Part of a small language model's weights.
Size: width 96, 3 heads of 32, 2.82M parameters.
Training: 157M tokens, 9565 steps.
Each number is 500 + 50 x the weight over its row's rms, rounded and kept within 0 to 999. Layers, rows and columns count from 0. Numbers have three digits each. The size before them is the row's rms in percent of the matrix's.

# q: layer 8 attention query, 96x96, rms 0.0907, rows 37-73, columns 0-95
# k: layer 8 attention key, 96x96, rms 0.0909, rows 37-73, columns 0-95
# v: layer 8 attention value, 96x96, rms 0.0692, rows 32-63, columns 0-95
# o: layer 8 attention output (transposed), 96x96, rms 0.0654, rows 32-63, columns 0-95
q37 083:510532526522487449473437608466507456513527464478491481507482411559524505498524415541596527552458608425499497507520435552631605534460415501496495426535481505570515483457505586452561470529478488544503551520474471547439548393547454445467447505522608411550522581489547469470531478548554477433
k37 098:481528586489463456479491518494468526497448425530551562514600546501504476486484461581509606511511565448487495406494524597467462537527450399497463455500558501460532415460467525494574435497499541515538453507389483554575430470501473454556375475545632446523538467497465422547470481491469392503
q38 132:558497406384521528442431500454452529529506441423545574460405456456480427530542583486565451493566500550529566460471530481514478524571503604504521573493471520509448551435510477489529389448507545527588547504467519589475448437522540439516562537421477509484440521493541475529386449545560518545
k38 132:501495484495459532406484486444590527552457435466435639487488517457509471519513484514538549457585561610490557443467478522432485551405530429456467504485604580510443466424512518559561389537556455490518535538403457595521490569527501518579481473511593514475468498502495526496521466479476578440
q39 105:435485471414474339406489628542496401532547416520476456500546491517534487471515502505539499561504548469457491480508485483563510552586455518508476410399508586537528543502501551358543478505457541567461544502451517522534448481546516416565496546563524513482455501550469488577562458552491537466
k39 107:513539533543460574481517477494416526463573558567510500564492465490485511482448467556474496528478526419486472483467539612457521499538519504471458437580465487481588468572447364569533548460518441465521387457534505431597483489483513524433460443531503518473578457438491544427570524367430476420
q40 079:508452374450568625428517526530470568483539565463522447448403410438532506499431478541507467502476531582450538532463465529550454530487548518552457578500431530485483638425453467549573474407529525482498518480467519514478510418526496453511418489558442534524530600517541566475489478536559549501
k40 098:463428468550476538394599441428525594472522559429458497498558535492469476534515503527608601493499550516513514481401491524403472578496475424493469553519503572464484525452539508565561450484453435452466404448378496582495522489530456519472510496548504406466568450460528505464491534397526501475
q41 108:492526548496447473461495552517505472510578481516502542470482553479530373496590536470567435510559430455565494486514545502438422623498432537501449496583547612443498405553511551424568400528433526534534524455404538522562493458469406442502544479517534484502540459548417491508468491585524515464
k41 084:488541553529511592478517511533491557510537476481515513534514522472490395571462492497587498559532446552512543402495473600522514559541566385584460440548505535598558440581534487528563420499511539487525448396509480529523503519444557446473435421398605536471492470463524502418488490496529469407
q42 121:535445494545512497525557473498439402384554535502499523588501554462528506451453488499453432521463498444527482483444439510496552507524483504495452534537415506453519474469533393534494632504472565517383484475459523396569471520476580415469409454539441572532594543500422575559494575531500527492
k42 111:535469410540504476549498474494510592379558416437502494518527493487512470502518508538597463458507549490465490428554493494539600466541478527550481560530421547464523430549536432547597546508558594554404535456475448390459523492545500468448458466557489489506638482482501534493419589482513489436
q43 102:546452619495575492564518457471600570520449445508499495537523475492508493516526517543543582559510442576555483436485499490523553557524525551441527431511467509444604430514512639459461405496539542457524483465492543540414447438491457465503615492426519415485578523583514448511509486484410471533
k43 109:505494530430550523500409548568495494573497561393543457436494444506466504529469450433442465553466437534512555456582442478463472444445512556461534551452597461555599501467485573500446402485477547450571448517550510465526519445448510527643536508501509514472457513500441500492525442602406566544
q44 100:427501472467500576449433458514575504411477564477563518481411450465504526592544484454540428495469506451472573587453523368483419427559576493512516504415417520568436568433508465504500546544489442500463487528537515520528570481591613573499491500527404511523460460535518536506506512449520569479
k44 099:526510523570435516488518387414546529436526591630520512493440509471538494499525483587470530453519543497494506565425510533452486560484508454449500468494530514461497536460531451609526477471473417522500418466472519506580442550545627547417509466522425526528565455568463536421470470414531439595
q45 089:414501509563418483533473517562469443457582520476490492547595461553551554410446530442445627546472485470512462574491413566526528570427464435518468487498511469500524442484497410510473551534434531486377472467458465490562515568456500469482500506534498543503581489418383544573495479439486425463
k45 088:536532498498534436545489558539527550459473512427463530529587463448496512430549545514574518499507494421442483571492463430598555487500431463533544496471456503500548561509475468387548507587572529582412569520511497471422505509582481396480534552582458491535595539457493494516402548531547449388
q46 096:471584567462533442509496533443628483479533445443514551530449433433470459473518499555576475585558465460525474480560504371546538503534442541495522475552441528569461434470434514421575446509488449479548531458544544380420442500496538547579562497533509580496539479541511510458553564592466504520
k46 096:506489534464472568443490501516512537499589452563524463412479392466478449442568507503497447516493498500594520433578410530480466463383530489502546451426502466452540352474484623485423496550451481544533557468510512508552407439455577567519500471487489491513511513546536507504595439604478507497
q47 092:469569476490445456468439489513513521500433500495402474438470452522512506493519513538508548488525475470483441501417583583503539532513538434583492506544519600530489490417522464503485526492480396565511495587459506444588372518479416468584570451586548556482627560525523395507542441485563490530
k47 094:376486488512454507507501531484524492513392472416532460509561500577505445484531482465531508550500540389451490555436485476575530613637519483528600480531409476462525436511498512412569541495454494496461511551460575452542446532504519436572551463534564456469571519486578465461501529507604465559
q48 097:535537660476503478502536434502644567388457469521492587593477533494504456505470467534479416542571401472619530492524565485512568484602503607436495537536457589478507404463486441445462496492486539521491477534433491443490484497505499456445574543485534509483515459462477474538502515489475491497
k48 098:528572475495543497522400444542507478449588515611597515506429432455517491503513470499485379548534425592491546401555465556497448432468556565454559473440500509541578410482476533508471450440514544532547495557543507456543421457486528449494472417523475587457488460472496486450513523620481546527
q49 089:527481458425483576524463538459457604538542569454383519522513446508539495479463489431572466460487503411490544570468479452477453646459527501522533503363506499581506411549530502550479569535457573424547479437438448518524551468427470491535503516442491497558468535551442520477570450575541510454
k49 086:457475557507498509558531438530521605545546445479387477558548534459521505467446447430568541481481436442474511472432514537439479553479435404596572434417592482482536466512539509636489525460546495432477475519469461547485506452492603481537515464460571610492470425452536494519434518474479495432
q50 101:494568442615521441544481412496492532439452496423540522445507481461505546513531610492465518581497500478411570416499463429537575455468476472473496564477440467544425487420449511552588452524553417540455463476537525462484523502469504508551506443513435549516546460536423535588448567529558472631
k50 106:507523466547490503525558463506438641465519470418479511473535502443485469387562557501478470517482565439494515445463506430536551562482485428524583542499514446486449512504387462542549405584493515569432518433480465407545481587536502461545440496491466426570495500560613461508536591442548485478
q51 081:458541552587456462503456497526425466478514438541450439455573544531530583538510460540513612502530505478423422495511512537407527553373514419548576430557516572567537496536490505505548579554469489469406491428482546520491419522525512490551459435623524426479509468438483488471492442414478480518
k51 078:484466585525509441519556592539473487498326471434570547446616491559537584509516467504524455517520523482480453577533492498573582496444428487534510541559564546404499573468546539349514558510463511519431544475499495509415508557518433474489552489533500502542522548507496451496479527554556482562
q52 101:489552499594439457537455543524434450515534572479423467430558488457560461427553491447507498473501521482490415418526528491440402580430479453586493499543596452481470412616543505505524478577434458524489582413496491475533439494435437489626536425484483462451548501510541494546555487506482498534
k52 104:422518647478498546563508536506531534545386439377474482487530529456509431565515490385535504515505489492538564547538511443566570564534507500622476526527465445447517505516544512428578547560497532528432560444539470471461566531520492450549434526410550441525478475432588463526483545505496458494
q53 099:501457490578482489497465443526473586560417451424495466474496473501472574474519568510428537461606472527545483370443528554535541513531499496520442482458582494377508488502469657535428515411509459485454503524574559562511516491566459486459504503492491496538493598506505425559595437488558530457
k53 099:518404446565458493554457545522436412609436539390550456500532495477457581470494547539417510533589473409469501509517481391507515516627489570527505524500502445515546599509507455506512463480521571435507413504482552526518547500484461562569462528490416434549477562483495475534469432478580500557
q54 094:394483499467557469428493455553570567436456625437536444526424402515536593462484507473591505417503530582486568546449472565564482564518527457448483435449573476505518583573488561459453474446421530470501518542479502586582505432508549519452553497529504477494513497508506410483455490522521486425
k54 101:477397427514558503519525510475494466486535675461506486541468455602524506482547501496470580490560537490495495396472467542499436582509485488459546523496517490596542562516490510498513496498438560436565390557441564512530493562498541546450541514474498470500593462530354413453456459447525499566
q55 091:562501424442485605517575431428493577548558498528466540483438489406488472461446509612513454530563548453469512474481494511528597554497492567445386523563481532488481500467503509522518448500515596544600567453440460470400474452541521455478480569418496595400527519487476493463443471544527514456
k55 089:477464579483500563490476491527454549567613471525449501505495432454537548499495487465418528511451525487524520431435485575428479458411625457438399438524541546487526357483467503587483503463560415569536472529498471499497522431451463533481417508530516561436464473436468511504554544463514589416
q56 088:510544497575520606478502397453545518493576544542450538530458579476512496528425420522506507435522588487466523532547580524417401534455445473526547510470519521507488355565544540578482559545544490464484546519537472488412510490502559569457440502455498352531459482493522478432578519500465462445
k56 089:536545533590487533535506465512541396603508555511585517467503505451561538527371496467417481506511470607533469531523539499476533356485546487505527502547557565449499456378539557532411566447541472494425512494539430502495543467508424563497445487502493496506461435448431456565525418468503509562
q57 086:559472496528583534497499532523437510540473580439507518457452418545520440533436445495504427455475462548475505370445392565576550513536517549454499600479493453385540549447487557591525452434487501534545496505504560471553537503464401491528452518449581496533526584484527489548500454565561539596
k57 087:444402493521508532505507477532502564525525488401413483480454555522465389581522497500628519519552543489475547452490516524444549573576509440470489527539379467575510563538490447575494453489510492378455366535556499540502529487481501456535457448462484421492458428523539490484530500433507604463
q58 087:463513554485519609456453535409497630412522522503475483483473496460485472499540425552573513479479507539504468551571546434469467487512592552585475495500464576513480512596593544546468538512475571490477529386437528491409495388546487501548453429438503461480456507530533478427485402435525561476
k58 092:460399670548501552493462504500590539488459530544577563450553536427518524555521461484547528462442432566488485544521520557447429500467574467529437506573594550436487567468573536533463500414470411478564501531429535532535551457518525584498459493467468558449501465450427504456500491479434528545
q59 096:558473412434434493514478550588432461519569578504481420543418471521521537475479550443465370476441565369528485598478538488521393552528496490479524513412568457495490489550517453514509560467398489534550556462451479463592462559472548456545511520482500563505530509486496448499601532568504497476
k59 096:506491481516529474583512408492481514483551449479399430553488525532545455561497507463569537499486502462517497484449618509550499608546428518557549488450474451481495427606548485516611577539537497447436494384531472464491459495554563445400507467448525488478617460512519496523446516433522397453
q60 081:494518485405489554543458581535470429483511573447566521549504408541461469490535517377462409465464551374499550571449492417459484480520485553447488575424538494585499571483532421530583500542455537507507505478450467560492593515496567480513537584507518586569440453493515544433555493540549492525
k60 083:479565531420501508564520437472510551436552481603413530534471466438544505532426501565630524413505528445538509478368563559455446639487475452480529438418501506465493519515524457584508505487493500472479500477523499592484513490492613459409506482467458564514511460495554456430509543443470476437
q61 109:575552488542491483491536410471451470579583538515385526547445558475533469470571495539520454484536547455503550478556566504488366584415477516534463491564541456486439369585528487522453488528468526574583503515491462490457461496442539460502463446410458467466603519534470507457494569582523440519
k61 109:511530558493535614561511473512469504621569452482450520543497486411501449543444508415419511516512519540540542472599520524493509484489567441590489514517511470524461328518522504526474496431523528535476518495577464424488518490471467408554392487473664469468531464458497508488460491459440461477
q62 091:478486566511449527463498536377451437498514413542459485465512567528413514548405549507454518647506565501500490521484508559591547446507423511500505490544444442481509552454405563357526510537504417522478475480428498497462523524542563495481463585609513496537511555447531529418554508442521506494
k62 092:528586461454348519439456526487417484479492479624500401449524510574516567508508532577509489544546581463443436387485491527479498478511460459504439511526443518426500506508465594421471510533560474460502555427438485539433494495565426440546534504577441476510578611512516490522462497521500477539
q63 093:577436442487493578433494513478462534524553494473407519569424473547541518494401513535459446495465487482502517472474531440514440562579558560602446624419495524472476499357484445611472536494518470461519466429438475379525474489412547521548473466504545569519518549495508546495545484496480565529
k63 090:433446402564475552455571424481538594501601404458407469553498610456563523530546498535543541566465527535542555559468509479454542543573477467499513434496452485408452480461484474549555444461528473490445464520481439470494456427505631492513424419533509533442508416495547538483477551446497505501
v32 096:557454512467594512457588472498574532575463416476481442505475496408484501515526543524583499448472533539607465493463499500577404523502486428480521431525525483352476512570547430444489506536557459486518529586509454516510538440515668476454507526521487390497482499523557478469561546467554472500
o32 100:447524593475401452573434527491438416473552466548527559475487426520537528404513495509547465590464529532438526523494486408512505462547544587559535485497480515575513469493536547470549443471515577555498549458508406477373493489487456570517551430539492457572480461589432482466526574534432541411
v33 103:533563530459416533467602492417537460492440460607507448553510482513464619567500503531583546563471457474549482516537541551483545460452495469556572520469504420494512429480424402519432508448531514513502422557513492549532498551462492554483502535404471527569474610498442411480411533577551509465
o33 096:564444551590473515462534414479524597469439463468507540365516486536488429494492538488470436449599455582428494476485526525539513471489476531482491541499569585488468593526584513514521488502545489517429476483499471341524471492513498563598462564463552509516550419482552472450552469399428523504
v34 094:552532435510526558562463444491444449410594538433429561501526504498474396515461526454560479448523516501529396471503479488528467586481540496569445481467491513524529489504615563528535527556543528435465442455598485574438485519539593444438581510456491472573451543538456580489399493565506426510
o34 096:510502464465509554494608531418507546488405451553530507439465413575498543462478492591522489551525528499411483529465467521552530505513492508516457500569479572493448499435430480606472527473488518489606490480481525510525421452454475513471461380515574647510524497554562416519445480373524512565
v35 090:518429442477548527535471547390503471449533547533572571468517481499464422476544486509592441425492560435444507436489583486474529484476413535571434592467476492557454486467519480488455494526516558456503556464562387489485502539597476466465522565447399557494416533540482528537351496559500530493
o35 093:549455427441480582413589580448498538538511488457459476428512479583493483497452487586506534499513454562504434491538467485559475566483443429515494479468564554463458538418436557566463459490512580436543453511420536497578429475439476481486552558512559581514587532494578481459571420407543523557
v36 092:522642597612459481484384446514412491506498523536382408490489456477447514543570500536470535460486462492417451503545453498461464566515471449520444490530515497540506498497594520546541512425552512509497514472538558521566509539468456510449531467505386516490482557538451515415518428521500392403
o36 089:506448419499506574533517542492508444406450497510629595473531537533551524449495455477516448523474469412552461521504589558479509383443611568479528546525484492467477485526436436539458583521407457487492445437509526470510474503513487486536444545468593525534443400469574472535475526468482545625
v37 084:496540517490546497491524458516568588509478527562483534491575486430523441488539500518534511407584502471453450431473480467573433475458439465556571432482546536432528483565387368529458519581465475395566445557517468497531542464495507433507533532463446525516475575498613464515411519412458532564
o37 084:590451480479413437523592529521424517534504403495491465456391465539517512446433531527489519555378572539525516474483533567457483538526521462504432588558464507508564546458550601417508399442553521601472535452493477470514488546516487567484537523408581447496499466479467501437574551499496504433
v38 092:457488466484500421477423475580504538544560410477485396565478533534552409453550532511526457472453554539611504538497486492464545535503518455466537574475492480402452538510484585565402526575485510546429522497473544524469496502527519412572533456512349545527494415588514446481464484598523485492
o38 094:477554481539471552531550491510515441539534572528476531484511519383484597498498459459478541530565478458538522430479559489457482483419562525551569420538522501539465458426475542497546378463511517351610554489477394530455464535555526550484540435544529389462480501506520565540483462406540521553
v39 096:478522523570433592501583491450430458465492412491535470543505439482504539661359565506374548549483465387569506549586508523489527499436424551453494451519565441482498461506431578536440494503470482455456543451491491459478486504498496505508483480468487507567562520486490515495521438516590465569
o39 097:568502526479504586488486425420565595494422608529539545457562532537476546476526503476500482497494420645477483425459400437478581471516508519475503460515454459471554633483533488573436544451542437483440467533493487429476511483498456542546417496493522582499434571489540479475426558451534547516
v40 110:562460458507474541487574520566489464539493413538503532554617594488537556573534503482485466537549427448614494469533558563503565448563495435475476412516485408431460541456532533487485445589501483422472546540466458469430403523531532537494518507480517474479510457510473538593494496555372452590
o40 107:496524499567448538527554393434496627500486497562497461508521487528421442459520556556565592511458510483483486460457443410441462556508475574521503521565488527471485527562495532451436502433493510473485491488465490516464662463491531463591515498604357496510525586529489458565435505453565455512
v41 101:500536439559508469476424590478470502531463467496508469462520380493481577523467510517536460437443422530415467499575451542532489480443535483599448592500541504552623556498458501544511476567569491432558419575458550463524583398573466459553478472526450504531462591525545496509436573497434487501
o41 099:632459510483499398402608552562491533458485505424558597520464490571532449427487479495532568485501494443508516495506503525488499499515537531478545500494551483495397556456489438445472568494444605591522533479540516449469394589468523539478528584476488393443452502552442479500544426437524520479
v42 092:530518540526475504527496495428571547495425513546586404526495521530480510477554587598474446509484502517486622628500559452536579460518466494447500529483548465466436513535524467462470468381467520494456465573535527468547485524461509372521488518473620531623501486457512441438433543467453507436
o42 088:508504516563540406564471512456473483521556462493389605520541447426478460509515430429487429433559377529504563437507539548516448483469484442522529493446451583520543492419466502472442463528533525561439490586512488483534556496591484578557447505479505489508492516454515492521678483593512511491
v43 093:510526410516520542558502489501449550499523587513536510420512529467490558487499494430512538475449543364504499460549461488499383568483551435531467459544500557644528426565528586496540502479467578391540558508514457481545499413526574535418487536446467443528512532405483498485444439526531534586
o43 094:540423599501514521456498544447434438454499550525506483503553463616487431498454538556449519480397523564398523500525482500507493424534548550568550532513448464423481522450521482597500555530598487554545430509501550518499489580388457375513538424478518561547437512485509501463508518404531472560
v44 086:428450405527420500472510539558481510539451459525495459455603519461578487445514478488352482481441515501505551533513441467441529497500496490477536457575519577461514479490528378537434468575490548537576515535438523514544439475502383502554480547520553522506397480537512561471623562498496599460
o44 088:472478563516461561483504502545451451523508564472470515578560419488473522508504540436471493529498524492564499436505578482496384553456483502494501539579543406505474438554531525316548568479491439501451528487606471497513533526466548541518479544432429371489508475520431562504518518612495421557
v45 109:477423587501504488438548553584484504485407396510556588496616486431523599537548501484507501566505517561483484589547486548484528447517379549482483561482537516492468502488451423495516476437578491528494511582463586481441508539503464598527532538511525441438445555451476444487403539457420495529
o45 106:567533429421500386474490491458533607469497532494497511517445576524470423514519520457510577475510422511538485528495547432441520437556465409496531494480451530532487570567494470447428411460468460552497487534583524427529545481457489535554566649567461500572636477498442493525532516466478446458
v46 090:567348445480492486513465482481513480488541511479518359508470563488517462552573466499591489558495579439530546559556612430538533415454452485500512569536572534564480557517487495492426497416509548577538554533455498540518471591431474467510441511549601499522475504475505521544399461532481454545
o46 087:420479512592560506500555549514444465517517524510488499473583449534440471501493483477347603412549388516499504500500515537480513553511470523516517538462453539469467457434511511597567469523422554454538521542501567400558523438499402547490541494546443519547520482462408504478574484560589601466
v47 096:445503521486548509499439545562477554402488556556498525573401462535570493453553541362439569457494529560492582462438460419539447544535458561557508489457439507417503449514511569512451554521480528545512520558502547571448538438523519403484594507422448512427518455503515455557412546515498564491
o47 095:484536527403532368503453495438540469479494496461521515502460528445447509510536420549446504546500566476537507470480557507528503404491554464524485515535432541513540597404491497562579441459599410436552552581497532494458504535545515448422579409500530580497548553448590492457564459400479482518
v48 095:507482510434483444416449553516476566587485489523581517509488598558528546479537447504494443536465446464485591517529420495455534378455509520473428502580446523510574459467481534391572516514526451462547514446491498503471586453537454561504558546540544419416400474477458448520408570485587529510
o48 098:499473550497528342532426468510563500428537605354508469483468434457471452475588481454490673520507567532494561514521569407499448460569519468526571501440463490514477504513516472498512510538558548491490423544533535453491533497450531469533557499480419556521511497466506511542572436444438486473
v49 101:541524511550370533530556473419492504485593525532409498454566659490486510528559511461487508506438482494480457572526424514502516482459480509478479509603491554576482498417523496472514480435431540593536474430505498500525476473490500584434559579473482430578491582508553526519450501542607602506
o49 098:509410533506574528522546454474477537458455528458556538474546417553480568471426507592502469497561496521475538471447538441466523537562492502506538542452522495495508460532598495531438546530544514409458389551543475420533491502394538426558424509496564651514503428516425517470541458536431415566
v50 102:521507512488499475519520477491503374456534481510461510481467619523506522584547516435500515434544393605467529512478543437515521482497604477546451437447478373503621597486561490511443476573480489596457471506547533425544521512498416400515492507485486513557601506492492572466489471553433521485
o50 100:485551535533503379505501482576476544480428422449541500586490484446430520480480462562504425486554459430565487516503472529507544524535522495389475533572515590512450505467450531541480566501496531403476521520394506582417523526552603525534445473563476619483398464445534433460520523512569451478
v51 093:531504519518526532422520438489494480446530466626432444649508557433493513589454476474469575574536445516607467514515538543474570565469408532526524462488528504499464491557422489480425551481493470585391503501528506565580522490424419560486513466428530553538521548535437433514475461519535462533
o51 094:465567495534542478601477418477585519497366478509555511399486525542494508446576530477425436518580493568504559487459530518455558434478493495427487571521414510434505535520550546593510474448535428462429478518484493446494463472528526532511443474540534586517600507381560505493410555461464556505
v52 107:450526568523515488493566517533508566488405543417479474498546543451557478489572444482541514510514536501489409518459556490474418518555503431447482538580537616534560451512467409473550441439459481544579406489512548480447530550520453469495484414608505502525452619498532522400525473433478591447
o52 109:521484475485533452503403500576441438560526481551550496527454481528532513473492544504452517465420477423469538551532516487501467516467555471510469480495511516560513512564516501480493510571462459557544558470581441494577526508437479562512545607419550453515428317484390436545535574630482423480
v53 082:515469515511548457557486431556471481447539549503508402435464563470556422525511586428609568550509529427500445479511556442482511553532534513481609383471486476392448539550512557512495473526462541492468600524471430478489487432455543452620505483405489535529572467512496538535523454436452436491
o53 085:501564535541497573541482492426502486571505483566488517625497529460455560479511456530432461478457476549480499488418487572472502477501496526523405523505438497461574450481508588598525509438519477455608478528455469554408570541577482485352470392619480482482479488450551490434489536469511571508
v54 095:517479405475561499438500558466458503528544487513529533431480479521449490410450381510404456439462479597451523462490463517509521540475481530385547508456513513581489419447569400465541488517455484516593471470466559520533561500451488537515453540474567559514457620479535522583589522582591530510
o54 094:457418506485505440439470519541517447411521534440437467515517468479435485470422551445503485559600574463496543541511527438548520505396488549473458532481532489495462497566517469473554600517607535516410469512499536476525385507405574570473485521448482529544559543590443591516516426598435498479
v55 088:468507537471498523522607485447520634507454543476492555488599440477496449462468441470432532414508468437447575541408500499475552539446504511514499480554527550451601502606544451517499479427514486389450520486506518429540424495498450446513454505557449556544462435591390457432473558470491469491
o55 088:537529430551420585480454511536463507523571514512516417502528450466581553476554574452520433497466566564539492459543498510484396453588479428513495500546511436518503502394388583461433491561453456566480570499500474592526536503480496523491472545426549423505470411362535514565517497527496506549
v56 091:499426472565513484474500447530440551537566491432488460552565570457470576360591441609501446398488462590497510503481466569551540602548545520479480499493493504432524468458549484387565477590462510480469550515527428553547433544500504572495496533476431499498473518517528551504510548513411427541
o56 092:485525468465500454587551561449486473529517485637547500425529495499467499558462552454653526601502577454546513509538522438466442481487468525485478478534489472526427397491498519471464488473505554496512433436461491516499529479462643409479431448567408408478549470584482496566555456537530493516
v57 082:429593595575462459468469604510451466453475502394564478517504496477502502465484589493459423448412570529395596494472521509513536434534555473452468522466472485461597521550482572526546470400530462529475504533496465477488567488465556503588471493540603466528422524482524523375560505487477485473
o57 079:517447550446553479506430520485511485494556486466477615560571492411526515533606477415447499485498402521529536564547523392491482436474524515498515408539503554519508479480487397511456510527438623539510571539509517476499430591498535489365523495438507445462471503449505421557583514578536461494
v58 094:546557533408565553475463529372491424468503533500544581482502488460403408448437436566524476529493569514482396402443480562566523513500448423535491574410525513494476547482439492545529484501488602500480395472580501484470517499471492558540473491487508464587541593523567501437425515505483478477
o58 098:598464385465485535479602579487500547499468399542457498447477454543565530485409536501472429453494450541423500569530479509565606603497425527427478502446570517546413519516476464535391456502521551540504512477468520450608428535472521518452515561482593531471526572539511499490491496466452525467
v59 095:529544601528500495489515512510431450573568555440562438460427595407550399556475489474536504564468494476487522488474480428490605536521491490451578401599540534517473453544398491473506520499446565537589552438475520481545451452454456490485473429546552503444471459558459553418536437470484436529
o59 093:469462501518491485628434509513549415511574570555524413545561434480472565473568523443342499460421459511522535541472535545534468447558518525463430516487495464431572529502549492634510543493517482446441477474531426486517549510508497507428472457549450529506438432433559505552467615547494491519
v60 088:407556481546471466498449372552514400531474508572449469458480537487562517383578567601502530515440560490518498495523523519480539460434529493577537517453551468565500527507428476530525462590372509473438541499551446505535506557476524569447544499482454425539529449447532604472456399519504522508
o60 088:501530512548463564610595508473496567529491462528502464467533543490491518633422449460484485542495449538467390456512542545471491541471498502479521502576472515477443433526581532439514556451487553505581389488458438547540501443524520403580474461446550436386474513579465508404538546462575476486
v61 093:494442443391544468502450485527488453502536407544467474568444523495505508512543481494665507577578414538478563539571444478533488544523547481481499523546507465460529623471470416495476501595529488488507493550479479482551487410575530553499492487476439539464476514568521407504375511615499543466
o61 090:505552525622460374474513543556556469510597531440493491408432515525460489511519422573466536452564540497520489497485509565522571477527534492476475479465535534497431437479472576508535440455554543445545557372451479455367494500499555480525546481640474461569506473503502540481531457443517419489
v62 097:506586544420481487396489485529530543474526505449353441484482534490497510555564476494557438474484536474593501571450468539538505499510485481498375490557486476540512462456467541484554463525496474487502450479500491540449600484468547542460556539564439342640493618486500524560511526529524490563
o62 099:535452498466572401505492520430478486447446522464531541480543421497490559421488510556523604537505499481444555503563539379486527498473585587488538484458505589561500461544616514556515523584438585496529513507522440444453484461404503503516510440482569596464497437543427481571490435452426483449
v63 095:589501517412480523468522498466570470494426457485435580432476555558464396467487472617496511492451482503586423431461495498497532516459475501495364537527483573555534490545546475495432502566616517499492525548484556510440495476498463487450583474465561438513546571615449513542595521480480560444
o63 091:471499538479513528505469526529515554509358476526509481582481371531547532385518510498489485551537551508520464486477470474553462611483480538518553505431551496462411452523510505438506585494367504601481532510488477481521434440439531507559485569511582582499591489537495477574435496460403504417
q64 106:633449540479590516565382562467529559504531500464480490528546629519433503398536454440482514537517467528464413440490548585527418463412457528432504482489506506420581441540464560585512528554510475510503555515475519440574539517566538519457558542471479524409535494463503491468490466471487440439
k64 092:545484363453553512490487548508474546458536479471503463498481489473499460466471476499534565493521609466462426566580558535473464478478447511393486471371538441483515489513354465508451546453497545557520590510583588520571492516489496523487467539557508406388493554468596552486529573514496511469
q65 089:535499473396469511545479505535457550543470533480479533542545456526501393472481499445408556496465471535516478563507586405544425520521503545530565534492510489423464465475534515492516499470380594595525507460504555577520458445430566407524464471509463612399457549507468389560545526507497436557
k65 094:532463443559595482435437532418497480450523444462501437535531432550551379522478495491538531448436436435503458468514499522517476494501538507398470450466497498581551478411547495451405537453506535469579558452419584550559529520448509453475537470550453497571461502501474532445437421613483420567
q66 093:442541541496487521490501445499492512541462436547536561458437469559523504566490517534572455445573501451618521458551436462501490585564542490489511460507574483532535443445595536456424409511511439581596598520491534526443418504463429443650486538478525386522488545519540465490494535540471530520
k66 094:568537571440433586462488465491509519539423492453481550419437473542447515484515523429505491505537537547497608554522467419503564519488529409558598436555507471396529460554555544574486505417459464454495471562460524613505475510548530601532526461454541530462501482550530424521446381491513441484
q67 099:470502531647513448491480500519537449432528510481465494541564622555476507419548456443561550507511536450448387547523491580457492548438448426518517436483559498452546458633495545523471542528497440532437457500514474419553522595597431486464522479524492488518506460497422508495536522474383488450
k67 108:572529362495526487469502504504355526461494463478554549563526540488462437503533558485560478477492533409506406443563571503500455529521412512375561441470536481520528503528520470442511543518476591568509529512561482509613503534415427416508506484549467478435502529496507537511418601550522483543
q68 078:554546568572534490595417436530571488486531496445438445513475487613505475476590443537569535490554445560546495537537424500493547586505525535565475401461554492491573370541530531493471433485526442541550469491460533538437418501549472473555512500474563362528493528552516449484543479539475442507
k68 087:531525417522481510394441513557458448484490458473467447487536497528547501468496558479535446390525453435498417445522511578508516548474455501333469517441440461585566505453564467449482551483456456549539532518574494524536466466444548455480533504601541486498569555490548551510385524599558494565
q69 131:529535544570512487518527541481533469426530501462401442538617567513479536460514489475451537515414486385420401551544472473522584434452433432541465437481524497509513516547426525526501563555482417533368478508537433412553565539548474542445523485527479560538558458488464551534579525459492443491
k69 110:521439465508599411501531546491487499421490469516513471562499516476461469505478537538542410484477435425549450524478579569485507401546423562469468533504428448570515534541457418453497604511484472576496489488610478351482489523510505493386531486585442501579508531500539545475506618517479518483
q70 191:517489450436460568434491446452466509560468512540568546460392444463510454574506528500577447450598494594582593443486516576446426565542533564510551533573494517461488478493551517484517402462518549477573595487482494533449470457488541485555475495440478421445480509530552428442394462556545545494
k70 116:471489518427446557494473556463489505589503486446474521508485470500576522519516488453442577526565586582490536450510477448512438568506549473505505543486558557501443477428532568500532337527480505455554500511391533648516552474494444433581469463393559459431478444492525457521487410483551516514
q71 081:455429578520555328530448542598541421531535481517449441542540442548483476443520495546466542542530493515472471577554485485536510545564528446559468396415536538546543485499518576485452467499468488498439453507505569536547465504572460521508440488532558449520484471626492427575570454439451501445
k71 165:537456424482580454506490566532469491434492496500543431587522494516505492472488522488490488483488438433466462509497585551510538464557501524403406502453408425628501538416465430463471554540545448529489403499605524361541570495501516462410541535555505496537576465480479550441546551533522542548
q72 096:508461427447529580467522462502442439538396504497532503562527630505480523522408555426492428526485541455515469456471586527445520450517494579456484482583496499503512512488549435407514583555531497448424520550508400521498548482534557491409499526513512605451522558409438498464413557525472423458
k72 101:530537442487438486544467417453494447465588607564452432438472555569451546488421472554469469569544638467419532524506495526489464518501464474406491458527493563553581459475508511518502533510501543504483547525479558505457501546490579427426475619485494514397506525501424475472504575517450404429
q73 093:534559451521553653438490498532488468518527533529528570541451482465464467473493414519574433492450528511497527493499529506437486436547512531581542546514395463519516496525415492566576589507442452494467491512537561448538447518547571525496509535480473550423460473422613600422367477446499492550
k73 092:484461517451502523543549544490424434578486521528429522590474379522563432508487523475457583450444575464495435497505447473484477491526520475499442518527585444535520468499504494526556503502431462464530523446501597632580487519429474456578469474404571466401426519546511586525421468521516592517